Weights of a small transformer language model.
Size: 12 layers, width 192, 9 heads of 32 (1 for keys and values), MLP 512 SwiGLU, vocabulary 32000.
Architecture: RMSNorm before each block, no biases in attention or MLP, untied embeddings.
Training: a variant of Adam for these matrices, 443M tokens.
Each number is 128 + 32 x the weight over the matrix's rms, rounded and kept within 0 to 255. Layers, rows and columns count from 0. Numbers have three digits each.

# layer 8 MLP down (transposed), 512x192, rms 0.0682, rows 74-122, columns 0-95
126158152139120153120169116094116141134180099106089132152099090100146161100127092197090170146119188132058093170107129080070164121110140151090073136033144125076081069106122101084143098124123093106053128126128166114149131075099146147133127102120125153174165119160159151075137095140119171085
119091121077106130093136092109113116087120134106088130155141155126147137107140126153141234145110183133096189138118161050066084200132114140131141147156195073186120103151099077112164131119106209141164110119148146137193166111144117092124174121109131136089106074062145141144080112173172123189
086112120168109146098156137098111082124208149124143132155131148153137138133135131088079164097131119133097142098150105091174109170099147115178132113135141045107171075168102172138132059194120137127118047127129135146173034135171123064135162121146117116132114098105101088171151112103145121151
110126133081084184146133120108152149136158150122145129150111105075103161130150117108077102083124057125156117081151121148164165069149124097128075165117109107129092081076093123123151122130077122120125151139134109144124155085201109150081163151165180106129129109158147129035114115136132165121
112120155154114152196104103057086092121140085149195130160089139174086090178084190152115196109153120132101074124159089079117217079133108115190152154098128160109079101170128137146097158142143107126147112122155149139114119090106104092125157147170094104161129153172078095121145164121108104114
148143098132127096140117154123137086190146108097145139152138129145126160121205170059113134089148101155089131130148139196147136143114121119145196121126157130164164149137133102112148148177167218071123067156083164152138124126138105152149125042149167115084098153030115135131133095162164095179
120115144177099134092068125084133121089175089103123100113111177147129203126072121126140163070124187138165125127155143048163124160118130116122148094172086085164144122162131113068128142096075150095100125149149161163140164226054135122110103137137118111110099144114069114155097179162041067117
119126200164140105080130126137117161140137113075096159140138180185149186102130119119135206100129192148130130123120110014083186133150046140079078117141160141139131146163086150134119112111152150095117100115132160106169114078146103114161096151181122123096087127164082166072104125137096118157
118156132115163046127104193096159148170083085131113076116108094120104154185151129146189132114111081105101136121089168093172127138123127114113098103140163149161093152116138126149166104156081221112144135101130114129131083153084163153112127131101163086154043153105090091125118130134186149089
129063209083157152116101093118136122118153123109115111130132170153138082127123085099091115137101036159084172115091136128145163155131143150103122171094153066127136109133051085106189096157130119125124183138129132096121161129085111164118143152139163133127122157165179123163091096118165126103
165125183127064163198113153142149174101096076034167158117159170194098185147087108150133117060140145202116164125186138120169096098085122141103101145110103124130137142125172085121085144093143151147088156070085120124135151124078126091081134092120103166137204107155120204152088166103136136136
134119075080154209097066102157112185104171177141112142128119140084078141142111163125042162179167177142124149129129162173125115141145119129164131156148093113083164137126157177113101119102135090133167120113122139164140082057126161107153107141128117140084145178162147115183132137116221099128
135137165106149156161133141135119140138104138051126065150113091146112163080166098104093104147103222102155122139143126101141177197147069149141098140142043134174127138155142102116117165129146078172090179080156125135106086100144122130120109177117114068123125162134129147190070148091138142131
113128134150139137132103084076121138089117156081125108119146163121220098150173108105131137150124169100163190143093160124133101144141124114155163080114133127111154187094140184134094133113121131113136149130141149107133129164130133140106107094193125128143120146061125112108147112160103120198
151132100097181109103187137102163144115150159082142158168152136153064141121116128098167108067113085115095126089151093190107115077162162081108143209089135119151131099142143136194096130143138177148143101126130094118132193135149118165107149078138177090153151132099173095085068120103109114105
124093132120146089097147102131169167134123148138156174093148142089086067142156135119083097058079089150150118063126147139122088149153085088153148176136162118144102173131105124062159136105160163122182137096151121113139174147113158144113127127099161101125098132130173103122109143112160123084
123081172149109117128119123165123111144091113059128133108135154165152091132135163151116180067092047131101158136120128163140141130122170119125151148078187153128144134102131116180137114137178092101110132130088184136132103148114102112107149131144139151121177156142058142169084127119083129131
113136154166102158128167134159152135162188158138180110132104075122084202161126142155138181105110151043114147151139086164061069083083120158080088145098101107064101126082160105131101078113165129104143191103095098131136128156082124066093152122149148118099072112130130121149161082114122167091
084138102081116104187114149136126134106108135135129160125086072153131103111126088160180115096203185098146168172097074145089047079152157062217109144161084114146155155131149113144105127117160144116184140113177082141126198123178120134112140182096090097165174100089078145130044083145160169171
089145075106110127097123190119161061115134111174160118157143130100067097110097137145105125061146103126133158138071127139110092106127140129153086137096108149115101133036087127169135087070156127107119181135165118164143103096113131104102084192087140124127159116158134096093110059082134120091
102103154082144053165110136114075133100136134100139142126104207160125114054169181109108118104116138164114118110165140113146143120157159139100099106076129027124170134160110096123108159066163102129160152166185118138137121097173071097120131129080099097117188178158109166128152138128169143107
146092098129102111139187137136180154061155123122104157151162083114076108116142173094145179112094071186090152110114118222160118137140119121151127133147124116161146174145082123143141096144105096123186151091139162054157148107127139172089153120090119115144141142140074105122136121131131158104
132089105141048134072149101127160108152150153106141125154156135118105102105104091141104121110179161129164075181121075105156127133088164136166111083181153123164095155076106109123120126154151156153152100139107154123138097159105117123115072153112195111153143153133186149091164115126052171107
106141125156155131087129095156134101079124137147138103128174170076094119080115082167143078124154077166116125137169157114176164099127097124173079158151105115157147093098084082161162088141135070126086119144162161191080127125143082141131129138155148107056136228126108149149114074134115146057
143144117151054113138164116164130161149139117125091110131120144163186111098112111171146149094161116158086076109166099079127135138108130123090152124176083061096139187152071142114129099146163161176129083105123094118177131092133137120119112170122056085095157119103089176186095128152085163131
157090179108122177112121138132185089090180168112097110088099083119151139142108109119152083101121071096075087110126150134087159180148101102099098088188154124116150129142099119135102119104124111138107191119089164136135107157086132102097126201156110181121079107182105155107123159079099160111
143178123097127083109137176122158154145042129122108088105177102107099115080112151111105133125092142129182186090120173165133114127131125059076130123061174130121115123147165135114112137138068115086134105140111043130157159072122128174171062136148139109123070160152180125119093156177170152119
140132149085106136087110125116112181116122108150169170111104097127117043143085103127069056111132002138138161054133149127130122108129088134125102111117126125156111138116137063119170137081138122165176145130150131105151134141113091139111199121055104101110108122135177083149161159106124128115
158109108138153129098144154169105105152099139144143089088105103117171181127091125134092142116068242096126122087153099076148190139164092087070103114176067117113154134134095132155156081120130126149128084120113121170086177112142087108127113102118068126070124170119104203101128066100153167115
135166162118080086149121128132095134170169122165153065099158176122123169099087105155126073097104169088147138083115130128154118114121124156157055136134169135113106092106150077083105165166073169150084155127160125162131108138122126149091119104152095095134085117105133153140153108132143143077
162112151187027105181153119168107108138159100119137123192107153114159136161137197093149138158121159180112152105130062060098123120117166089149111144120154097121081141096109138129106174164092176081100138176082163140082118141087142101161130117176105109068173148091125052173096111034080110152
092198114121149099161127101139107096091120146139070135143128138164103206136113109179120151143195174106129126190146124045124174104099136129078078121101082114121127114122148191162130107166081082140114103120087116133161103129084134136123121094101132122098184090118118119134099160200115141190
157151136178125156127161133115122126065160108036129176126144111119113154110168122098126092122169134132158163152155093128077142155108120165139160198127114097168140175128184109123135160127101158126126111127146141176119115120114133185117136179078124103123140156131100162104135074138127160154
125130126037075123127153080062120135134139161152143066136112138108132123086095111118057156141155201113169112094181151019103090035165138142146103168113087101165130132200069131115151121128114095092150153118132117134104119108167148141140202140085102080129133092139106167093151131134142135134
137182127141111061104132173075193132132151094103126179145068143103063189127129146065138108120089187146051101168117132090180138096081123136168106106118107175142133090107132114087146097174171133096098113176172106157112160157173103157091172118105157154163129146112129154142089163108114101185
116176127156108129109108094121151141142155117170099145073103115164088138085102158143142157094161134184042143098124110151077099070138133115182185177067093132093145144164140066089068119072083119105124095148115117144104097129158101085126116119131144123133086145165158149108135141179127107146
114122149153102143166116116162127130121162158074184090140197128137129118145191126149132201085087135060166132116110141074128122150108110193106132116126117099117108160115090129173136072136139115119137120146195110143176111156216204100080135133145119136155064097118143192140092115081100110099
160121135093134191128149106115113178143103103139106144123138124132168138157138122110134142158109219140151128150147112136054076099132140165106133140127110105104150103201127145147135097163145161183095089115121165123151130182169143165073135088111162151136084131145108067127105112104127110130
090168113109068149176149167079181165152148155142126115107106139149066092115152156156167128082135187084043149125134111110124168116110115108113163130127053095143158123096114162143165150104153118122131101117085173117110122116076130157090156142155153109142094154118119122120131126144085119156
103125090104131123098115116132075140105104187106113137153079121179129133143062153147192140114124139124121177195119175167123160188145160149127158082141108110117096143153121086233143142117074180169115080121144101118123128126129156146151087089157165167165135134127043142083171119137119044127
194126150211109149132098163125126164144083184084112137087077130047095123165121160142162094190159134221166174124130092181163151127089164116131134120142144108131138196146105111163098137131162110120123091166123153136088134118138147090176187070081169111098180150069117123104114115119157135078
162115127038061164189127128159146154113127218135161187139046196071108106133099096103116076097168131100150118134130176061117148137150126091154140161110148121114140109099139127146175168110166122158160195127128049161087163116154104154119167137168164119115146134073130094102116167132086126094
133080114131112123145138168146120117082121137163134181105111099162133052124087149098160166155134000184155112102163125142173146192145150035114194127201076077130090110083134143176135155095141080088115136158128134108162173119136090118186161131107125088101160218060139053106130100185162103116
132125077185182108109093206120124089118151149110138127085070164144098115137144109134127064139115071095082129150110146110115134135108091107073076120193067051106132110185071201160086185095077138125145130104171142153083118155106084156111100174140105122112145108111100131159197157122107188138
033124144147220115095112118155118096162172154135139156054154100096109120153093107126180149128134124117113114132095150128147154082121128176126120150140090105115138116143150183109052131124158103182126091097091115137160170138120161145122115136124136155108195119154177131137151110115121091150
100162156168145148183074084217071146126110139118080141160142105136146132155138164137080094104150084134105092145136137197164131111160208148088174113118108129118114123155075148130093170099136092106128153188150073137129173089099182132146118098093111175127120135149151112112122172084110079066
170100085077068141144141136121057135149160129107152139154088097088104141123133109135104097162116055117111092129104131168118093114074137116134113131111122124129175152138148136136059115136130096133143147159157114149163082100147118146167089107125122117092134137111146146165114148144153118146
161061135172121136132122147153107160144140098112167124153094140190128146139145113149144217058125124117126150085123130072147154162146110124155131193109166149121098120094123110143163144138134129073109107148138193122137108063203173201112121090124138116087134130127084120132172129124108137086
118155123126111134131144178136105139126137096129122142156101099158104203156129109134131105128150254195152068163104118092150140139098137128103178106122078131154204112159165165118158126078074172221163103108123149041103128073107174112138157160128165095082169128126123139150146217113114087129
# layer 8 MLP gate, 512x192, rms 0.0771, rows 75-122, columns 0-95
143046113133045140105168125148104144171137058129130097150101116116124189105116098158125075114095166122107146133091101089120144160149098177149150142094123099154152129222139107177146131135153132060100123140150094068092128114055149135139134137100139053143118163102102130137116178058107155126
133155150121127121128155151139157166115068118065139098102144151117135150079149105053143188178106152124193117127135111144119143171093160141137137093087080121166139132124136144116120088152167109098143104165096112114151139109155180199110205128150106106135090094148161143104130154096088078136
134132106164140117143101080131082092139122159102129093146142112153091161128116114123087139137149148112146153073144137116157140115107100169147105122123036167140165086122128093152152169112185168129194119142176072092105148187116174077125144113102100090096086112170146144120110105118150131081
186181157115100117154122202216073124142105152149139086071124103126133145175092104129115082110162108099143150102111171092114136160076082094130134123160115130174158135177161100065144150096173152134165140123136172093147143149170073143119109144169114144138121127096125145120056148134120129119
164104110122127142127102149106136138140094129151185128179128129118152156124092159115162107154156173111127174069121132091143071207135115155140171139097135107133155139159183123173112131094083154065173168183108100169107137114161040181102092125154127093071118048124123077118084205181116056137
150144138133114129171168117129156153079143156138097127139123064095166139189086143158164130142100146123129135133166084128130119145104136123080169112094148134140156087155087115067130161163126151080135153166105176114129115127098132089095167139135071155138142161070089130160124128201136138082
148057085101143077140116128127117096114102119134141125166120139186127159152123102117143153115089143132103154159095123160106143130106133135135132126145141149129105124153103096105105151128149163118059100110147112141119166136134169127093099128142133110138109135147094156125084100154177132146
194087130154111122162150144161153177097132147127148070201172139047151154129108077128086123105115152124144168122130129091187131131126099101092132138074127117097152103137119158209102129136084101069122127108152147140094121145125101088095190114156140073100124181119167074101089156140150067165
162127081198168167182191168112123109148120182190120165141110094083148117088119176151124125123101178118133087117149142130092074075128172137143136090170107144137176126165100168124142120076120112170148104112132133139176062103116152125111068120065151129135075127110148165142125112114155159123
081069160138180118164113120135166145126165123118128108157112199160074131132126118121079092073166174144162175142111112105156137112133102147141154116122100085154145059132116122175111100111200126124075118134107092150119111084140151087137176098148081092090134093099161136161116099099130113123
100147121080108144161136183087190083130121101160181126133154109048157167151173150119118166144169165081192163130098088160111141093145128160144149125087077113149152126137128128076101120167094121126118170089153153155148049140151155185093194120055129090174146174137136110129114129110148062151
150087129096113166150167125188145136133147142133133086129094151112118163133155099170132165152109143120133128142181176084208089121183111160079099135103130144192122142157162167196093176124112106141170155068155150147105131093132099137105096132085119105068187133081121135135092143119145123107
087143166086158152124171124159122110024152158121150159127127142098108169136130130082087084111150152119146168075143063104071134145096164105141073134136177155130129114149154115147149144089125161174139108125129070139122149140137130068120122105089119133136110192151134136109131133152163152131
136089162128114180116131086150058108166145131134144092108124088090189173127147130144139158090153171123124175140118142076118115148123142155122080085146177205113123087150140146071110136152102082115077159146131136127145126106097146118103148146084106124165144100113126118123170103083174120101
120140125106149163113163144097106122153094093094137101158111151171118148110127095114112114150124132140147144137091111111115128122096125131133141061143169157144176092131117131175173132115168133101099101112075161112136140151128129137154135072141115102122150074104118133125162139139109155125
122188011132137149180150167140084134116097099099135135112136178157170144121096144111123138112074120072139177148060141108160123167171173126098160119162114099162057089105142118161123138100148158157154145082146127136137100106132137121107113102131145121140083107143108180171148188116147126143
086155120132127137209092126097124121115117068152108126137129134157076125180142181087138132132079176135168126142098186142175049102149169137072140099108120174113117115076115153174139113170142122109112130139156090209153158069116179167172180139105107130095116141068138133140110105141130147061
128120140179077143117125101108150139161127105107154058148123124148131193083083087144183079107069162119148135187118130097114173121079089137050170158106101132038151103134142133140116145096058124081124136134097190169178082125081124127137206132097130143118128109140111123059153128077124068113
195161140125065120102098102147089167113087091181130175134140178171128131151162139137048090169164134108133121112090099133138154063106171149115152126105147127135129063160083167125077116138137139137099142147130164141124100092123070146168133069087105124094176105054084112151139155103113113077
151154139132117134092137076110152123109152131191171161142184091079129141184106117081153156113097140136158157130092121096132115133140097130092114078120160186117134129105098118172172075079112107184175179165115120150156165060143124197163152152152057174150181130114188081143121175083171160106
130154127144145163133175206099147144083151122140106134078157087071152169147165151113058072128122159124117082143112102147119139128122129181095195102145098121102138098160116142091150148114150106154089081156097141097148142179127100168092134113139136115157142075120110177127125115197141140091
190083155160124114164148117125130163097117110091099107182146132062131166168155120172159124128108124127161198106132124114097180172103162152095144181121127126046163074176110152159155176200170022068111134121115101069064049102110160130091133119143180121092134081174129087141135099094117126170
121129111106102142182114148082152150142105149065080105110142150159137120097096146156123127165142161134169164175152100134113099112102111116095185073148104182147176107146132123152113082126122117091113169151130076180136141182143155069113174161114115098167152099169097122130065133137121067112
067121189103178139126145144116156143132075086151127141150098147135168129162124068144108080104156139087161207161109164115101113166076169147118109118146126129152138106142179186145070063141105124176123083140106113099086134113109205152175151131110082140133150127122174142113198125170123128088
134136128074160117138121119145184104077157094166145160142101134162091135087125073132157073117175157157090103081107136058157120139189053156106107162153148134129154146148119162127071126096160123140150188170111179125182151105079152090138220148158076116159106101197100140096107141100134137124
144176117122163144152109172104113122146103139066108056064159117137186135082150114100174107149069149087160200154130179110170113120169135151096143071150118125133125121111085144075173126130141131054127090132137036142125153123106170092070091122164160093154145119155121141177096081108167118144
140123066147153102170150136158121099084125085129161148140119128151135109143183133148147155161134140118103120156143108104172138135181108116147165114152125157144192153140132112150107120175104146142156150131161127123143144120126148158169092169117141128123093125093130147137115142114064180120
162161128111120095103071131146156129112179148105090116126223150167116153119190165154126115131176168158089149194142170102155145110148116127162126144087167098109167136131166097190151127176121155175115108129115133152107094110153170140125149080121163099062098134079141121165145135107160207156
138202190146091121057171113156165134157142146130127108135085105177151146151127126126094116145167163122117131111131070109117125152166121111141106098150103116085168141184105137057115094153189066183157124108083119080178122142138105091143142128128135172156085148133184093157173156107143128158
209151125094133161144095092109137089120082118096177089159126162082143157164138142191141139157104155073102103174117208151124089127139140188149139098118139173107097107204154101131077165152147099103127134129143096163157049073112142185154170122121097137126102178162109191126082120151136137123
123121102109108130159114142143112186105112183104168143133137128155125123118117123135112117126203159127127139097109109113133130123137078138098132174130165072130111153100084187139085123152111130133115103186084148161117113082113094120126125105113146138113126117125098100177141110109148089136
141139146130139132223111175107121141170198126185145079135152147081126175105102180138135152149147122102129134110146130096077087149083168104117112147117147117149182087126083178141154151103174091096087108160110093205104118111137104084101114089129138112097183098119153127170132182137099108140
106121135085117165134115110158092176157105111104161126105071176128171151090129069096164124191118139136134126108136163090137074143117163138117166139055139140099111120107128122107136202181162097104176209154148089134127175143157102105082175129045137048200163099075116103117114149131151121108
073161126098115147119160079141146219111152115152122139138132094128068172101076097084120133124188175127154106104148094112134106102145167128138138188115125126105182110067161126208127110083123070103087168137109123132128091159109148122101137179133174125128158157153155115089134118140146099104
095158123099131165085147176097129118145136120126138185114187155150171168133213081084110089139124113144149171137137170106127126131171146117124154140109153150119100088053053132146143156109161136153159149128098153156128148164128175141136196156114174103095149068116144203138147071164122076100
175162143099128114141194158129124109105092151082171135160130207165116116118149088166099109095137135065152129168114142093093114122118167122112121201121100104072153126150122150161130127156165154103162114193078147122136196131064101094099110101105103147108161040081138129142104146141129151140
107150182133174146123150141116119124129071084139094091105140164159157145123153149201103164080164153104167145163152069169038119104089115122160149138071096173124108128167141163133133118104128176140066135095160106117095109155161174180119120093093164107118112120116149143127118128139137101114
124132170147130113137130167107111169121111142131109133127107181096142098166121171143092140120182149136152137179137154117116108107147168167193049098110145176170078094111117061078134049094075093125064163151124139120123133052141168140173142143167156114134132172125124121104131157078175176065
129124144157118105148119194186148171147133089133101127127135121122163126172144189161150157115191186105083107106119208078172067148156117165176105085193140180191086172119160097126168145114147159092125124148098167149119135108118119128142127127137128196095173121136116146084145126140132165140
171117118158146132178124152107134129132071091127108113171079109134107158189168103149100139152060138135191117107090134119116114146135117077165078120192094134091175138127073178113144103189065159113135113135162156115122129133140112136107200108108182116131117154084104125100067153084176151105
171094126129128141118127045145075117148146124098113151091143184111143121176089124108082125113099165097176159140133067102129140209117171092131146147121214139054126188098194156127105213102154087142155162117100104138140201085120155109137127140140107118161086146136137098113075153125191070160
129172075151086180100133098104114104124103097096178139137051155116106134146139132085136132167152169153109163126139136153073098091130111160159149136091166178094175101137130121140200090114124146168117138111122149195087121127090128131046138123079143101162122058121121139100140141102126161101
098133120097142107148139118110111161106113088089119108187159100134157199104148141120120120089178174146151093149117095101166109134146124130132187161085166148104153080148143135117118150106138079101105101133165102133070132153118123166131098117146140151153107154060107133119121154106150059075
151133170133062164183105086150135195128096152091137089131150153118181153103115125121109122149129150115161132152169145118129156173133095171088133146116127178074123135122064107152187132167115154118082105200191095144135115152158092083176157088112162077142084105127137091138148177083132185104
193065150101068085178118118165121146105083135091088146123119196144119154094134124158133131154154139149189106122122165128130092076196120110145209138110189159144182122164122195133132149115093107059119111156141076116129146070108144101169094149128121128088110089056118118191110105146153155113
170144123104056175171137149121084127125185089118097132121132119126122130133113095169148172124126145129145153119121124162146093137177100117161132122094135077132120130169104104111152147084106105116090122145149149131119124152144102145132146080148130170117188123142139135130032155108087129150
139105148163070136128107141099155152072165100164143106171104138051141124074147170138167122093127135105089116143182169074147044137141100162090123154056111118116088147119174131164149163121120125115113084152147125138153134122152174142137101114149117134136127195099128101185136161153108091182
087090088168084102120105083169146160079106138121152130106109154123174195158125096071159112115083168117142097177129099071136094098144200053143131119127084138170170133076151044144163079155103164089146130117109139138088157125075096127137111185163000125081085096091135116133124089142099131132
# layer 8 MLP up, 512x192, rms 0.0723, rows 75-122, columns 0-95
124119163128163090158076077143133123085179136110086159143136165159148142159189179149132190142158124082123088142132117125153199167151150136096181129127071190102100089134137115053099188163110137145162178088123154146198169106150164130158115149152083172078179122136133111112061127171124168141
119120103142072133070152111115101148109137101160103124092103124167092162079114135162192118117086125162156120142161134129120135117129161154145145092175092114137129187159179139123133146168179147140156138061108074120133153111127148124139130075154181143097182138195171147197157128164127075151
186184126189138137145128130163118154143147153125142103123124143101146123148156160140123145114136133101110121106101178133100116140118127106100101101086161143145133156128133178133192062118123089118117108145082130123138118134161156116154094089155116173185118102139183160132107132114099069120
164146142163104148113116160158144137155154197155100144093119129130159149121095148048148149170121096140143132073111099094155124160104145090132118104171092130143095108122213086117148185154122227085142104111146135129090167164157186097127113196143130175141108097120077122083109218145131112112
168135094144117145160164145120173086156193141179142134180140093137137139130137150102111123109087145125097164097117171108141079133099177167063125089164136135097097112117155154107162092100077114095116169144051111177121120171134104148116061113153170147090110107133112146161147127120130075185
082188195184131114063135150111093089082112122116157127145194142123139150117141116101089129170095137145108056156147134137140111117168147127116074089145105103090145099089143122213126148155189096160151128103141107115136109152152140150124140148103132117156089115188178160148121109121118160143
157197165171111137133071125151095094121119131155144087065120131115119171129116166133156100150168113036153084166147106107107123108135106118146125070139087165155139120081072173135123111141119206133123123119167101118096124142116114086161121144113129147084093086077150115097146134132137068105
180165122123124080168123138097144090168121155152127095078099160138112137176156178147145225098109112181080119133134124114107147161163147090134094064140162130135109113091157105128138149206200141101157156159123112119130127168127173095113200141184140067153111141128128097136125159113132202148
105249085141153107143113073133074149146150122164170126121113118086146096156131172147110118125183123073100051112164129156156112100060127142163125076162089135150107123153185094150113125087169104167140138074110096163166103139146139129173143103177178167117147134125122109101136161150173132124
178128117077126190151070043187103136117149153080160116116185142114117109122133091163151128136157152152204141072125140137178175106104172145131113100065137181163099167175129160107134103133096125123137155122164120142163116155082110107116079114152141088170075147093209091150142144086142184109
134159146064117075164132154157141082171111038059138148132103136118095131128088102177188126060120096124110128139124107156160120120122114158089186134107092130166127099126108095118102162141167145081105100136157115165130158126055113155096066089129092153136197105095137132132120122144110153075
131131122119102131142116100141104106101125081109132152154189111120140110139120114156117106113190196098155120158146076114107151149178132163177142164077076132155094092127065080090117124085105139123121147180151148094137157168142079111090143117120144107141097112163080139133094112086138101171
127128079142130096133091123105162146071134137115091132110119091147111141057097114160186156131145130146185119164103174120148150126156121121121123131079096178119113195067161145068122088134148099100120184131167093127159179160133194120176104164156123185098109157148120105185163131139132088153
102087132171145144130174123137109097151180107061110127124089155105066098162092142144135143096148127146169138111100114115112156156127137115159100129177107102156058118149165160124161128150205121141078132137132100099152146171097128123120122134054133120143160101100152081130126139142131196122
116082162151113160172153147092138081148134175132160108186108134137162143135133135118112174131136126026187111128197051149138133122102174093144132136137157140120139134157135156166116121095101116135046134116123134095166112179113156114166155110110118116141128141121145137183113119151129152132
096119107110160124092169129122134111119098093189160126158079142130119143122074072113107121167138136114163139124049154129160091177170107155091092122133111115161163143157160141103091132124110176131165108108122112147098181129119107166150139064143113101170131118070158142073164159115121147192
106159094194111153104053091058158135154108105124111142182144120165130135147105133091149133155152133177175112129127061144108115110113151165104114127147107123202141098167079105115172152164086142099119099162202172142089117090144117105137124160065125128164167141044155149108186162131074107194
111129066114207130149133201136098106075141069121098099100189129000108138128122135133158126153126123132112039188119150151135151102142170117127086114173083095134138176175172181094215139080082161167100111078168176125140123066106109107094145180146132165092062180145168070124129089076107144150
110136110120081178146175151189113188086127150126121164129140076193082151157117137118168110113098129137158138139157145100211125144110086096071136156185156160156100158145150162177128102082168129141202071189130116084079164130155107109142081087088132112087116193122107148123161150144101080130
090088114094157091119130132206098108180123125111121060096100104107130123094118087135103109167142155136099150160144182136137120164108115118164147064086166164142149137134132104062120155087116208162104081093127122138090136176074180128110167072184133194081094121104126149165140117112111099128
150120143108150078067106155113132092125127132094126113149174176109075095175137150126106062143137107175068139079164112101103142138122159118093221079137159133057189153111177119170095159126207177148108101163072117123141150182120132077140127106129096145137076128145130124126104142141152156154
171147075077140103187094100138146162160151188157145163115170109115115116145105126104114114162132105125103110161147179122138111102127112155138095130115140144169149125147126130136132104116115126130163141116146119132129167106084107111139148156183137112071144078098100140177106178141221152159
151106141105101086140126169136216169099080149118093096104147091105113112196134129079115127117132114120168169149154062167140119117114091075103161094138124152127110095073118092141140107179089177124144113141099130185087105175152064120170189154102102073204099090166114104145142088142114111125
087076124145128148125153205103109152159124119153111089195148093127132107141168153132107127160123122128182113180098162125122145085122132103102116143118147183139076110136110168091095133081137132098083111045130162165210124127133123205155123122159150162067081163126160114088148127131135132083
113147114095082093133103137167127181163121204156172112160125135102117155097137099084147153199141123093153097112157114118193073141090172153157067135127139069124112102122141127163168034146173181115184141148096126155151157120142122061126119185113136102089109090152156138072149139158120125138
112104164155135169196130131083106155132167146066115156118109133156111143081181166179132125133151136105097120112139050128138092121147137154091178109173109126165183128116093159155085186108132147151119184157168115154131114154072121101175140090158143106111146130123146093082138161036112129155
133128137152133139143158137136090100099111069210173124128107124111109149075151104109139209123101117108095120112136108112154176115142138128195112143099103131155158162151141068112114077139137101131155145151159062155103118136210116172156129141164078124168123108103115096116140148077090089113
200075135147112167167139141107147130112119135211130144174080098151129126148133120172104152149121146139136126123168113114123127131121145132069110123151144102140116120061056145069065084128147071119084105073167153116125117103117100107198114066143181093171087115099091142116158078094095109138
092130122097109160147071134132078135078136143161053111118188141129079156098099129139111108130149147158169148164064137157147087154079078134123132125136092119100153067148129120127123155059086167139149048169116164157116083195138107123070150090138056097147150171080152119135137152176167141161
083132108089118123168109126068126155104176166088103103075119114118188121094197187170138150192150134139140122130170113112203123114153146122082091149156169110109131150126118121086130159115161156174123131120144108124154150058101157046108133076158129136173117121155133115156163148143114205092
085116169156153152107121050131096042081127156123080123113164173107126101130159118138155199150118123111088106144112154158099109135154091121183163111107135169136197085139117099096129163102158116179083145104144118165128186175122099149122137168175075140108105181141140111092119138161084149101
098142080118142106177076148094086046140145151115101092077168093161186123195091117138124094137165122096126167129112142153103132091141149138159144146178138132153182109121150119110140169075069098148127121097163077171116155072117132110146122154206158099103122174138124167154174153097088183118
125116097131130083106145118051119140144107174115111137162103146135094154102186115170058132110152167137149139137100108088138191096123100134113140117190118099143148075150105099133176117092141210159095112120111111136128136090077138145132174117175165150077136138176091137137117104070111126102
153120103164173123099125118161134139167130109125160117155184125124204108137080128049121084147149141150147138107142127113158095142067121104142137120142130152105082125088082117056197138113106144211105142160097125126129156115115045160136136130119126174126084138151146158132122123130117220126
106195145147144203156154127106107168147087128094131154129128083125121078135178151182112096133157103101146169132125170165129115125152160131142151075148122146082118160069141156119144066065164181117127135101071135153153067126132182107154141148107106132107157174169085171124114090134113123143
146070089118115135128188125144152125112179139143130094142145094124089143150195144125096192139113149135105144188147130133112107172185122182098140105116100171184089108133118152155130100124173099118101116107149134136160076132143151150147126189141101132158091176159186130100112147121156089112
164147137154110165126125151146089080106147121149138149212138117164064089138147112096151146125097145071125134106129152117163109122089141113179145151166176090132134123093165156122103142205104124142157141168160147175087152090077094076107140111115082102113169162113148084090138150104166177096
141088191142111148101139124123160120111191051133198158150128101093154147186127157176102143170103094101134143129133139108102142133133164135109122153136149133120032075094161105082118106127099099159053093153124165127177192121118087128094145137182127152116154112087121151201125111066120144150
118124150126124122144133162183085144084154134087075127137100073156155128167086109144181120149110130112090123155102108141146120151097152167138151073166141204121081145160184141152166111175167102103134131109169114107169135111114168107137118128122157146156094094150074175102066074156161118097
146169088106120145184108110142115144129130130156126150151067101100130107127140132114083180146192137100066176113177136133144111085095110151141041169136091125154186148148148196140114117086206163167113128079133149120111113148121109135177110172140074204124049167150150135057132128158153133129
155075229106125140070120180156151156096156093110139151125139059119134128157157114117142059163204139147139140092120128086112181159149074103191140166121092105202134117149162151076154134168173218171108122152168193099099111166146119116122166185086139082121158117136175134063140122114156149091
134126085108099123151129176086122141151153178067113171125126146127109121118055097107170153185147124130115111101129170149100102162112165193127113124114132162127168177099125146135146139080091128109091082119139154165135155112082179096147158081100110144095128138119064146140197187074085165168
162105110153162083113103154131110114147137117148091100165174108173112095111097127120145102113100105106138130146097120123213162120084108107100074142153197134126144082141139133146139113080086097112115078133192135069040102166122079128127106081177084116094112096133059178111204150095160077117
100155157085164152145114105136100127155131190121031144141151131100155146135111140094127107169112137118150146118149129133150170135041164140132099179131125169123139151111143106151165086112050171147119127148136105114105128149147123126156081066123207107166060170151143102181124133106122092068
139162120103097101073192119140151120105077177114184172106203122118109144153137083097107112160171119143171158106073063107185105175121124231114119180150135173182097117155063082182144134116171167136124152140144149142126099132140129093138116165124156196070163088134173102128181132133125126093
119130140101166111136122108138147168141107138103143118157194122154096159102123133122073146096069108145140189144130160107153156115097071121150174175120148153114111070151112117168176075098115155091105058155099113098126131164175167114112170114144144087123170133126100177109076110091134177130
167176145141165145133156134127113143106140150158124169087144117162121117102161092128172138104156125127119065107103109117112099082162077089114140121108148097116123218084184095170171189131156123134155168111139079111126123178140138111119109149115121124189131117108107180150058113131222152157
112150146089127130093139118126145106138166135108048061110115124135180147134158094134209131115163126132139151138167099124125150152157185144093087096160139168219136094092045151103084114084016095172108138061156130136106097084116143127150109168115144124082173108123102108097116143094091075109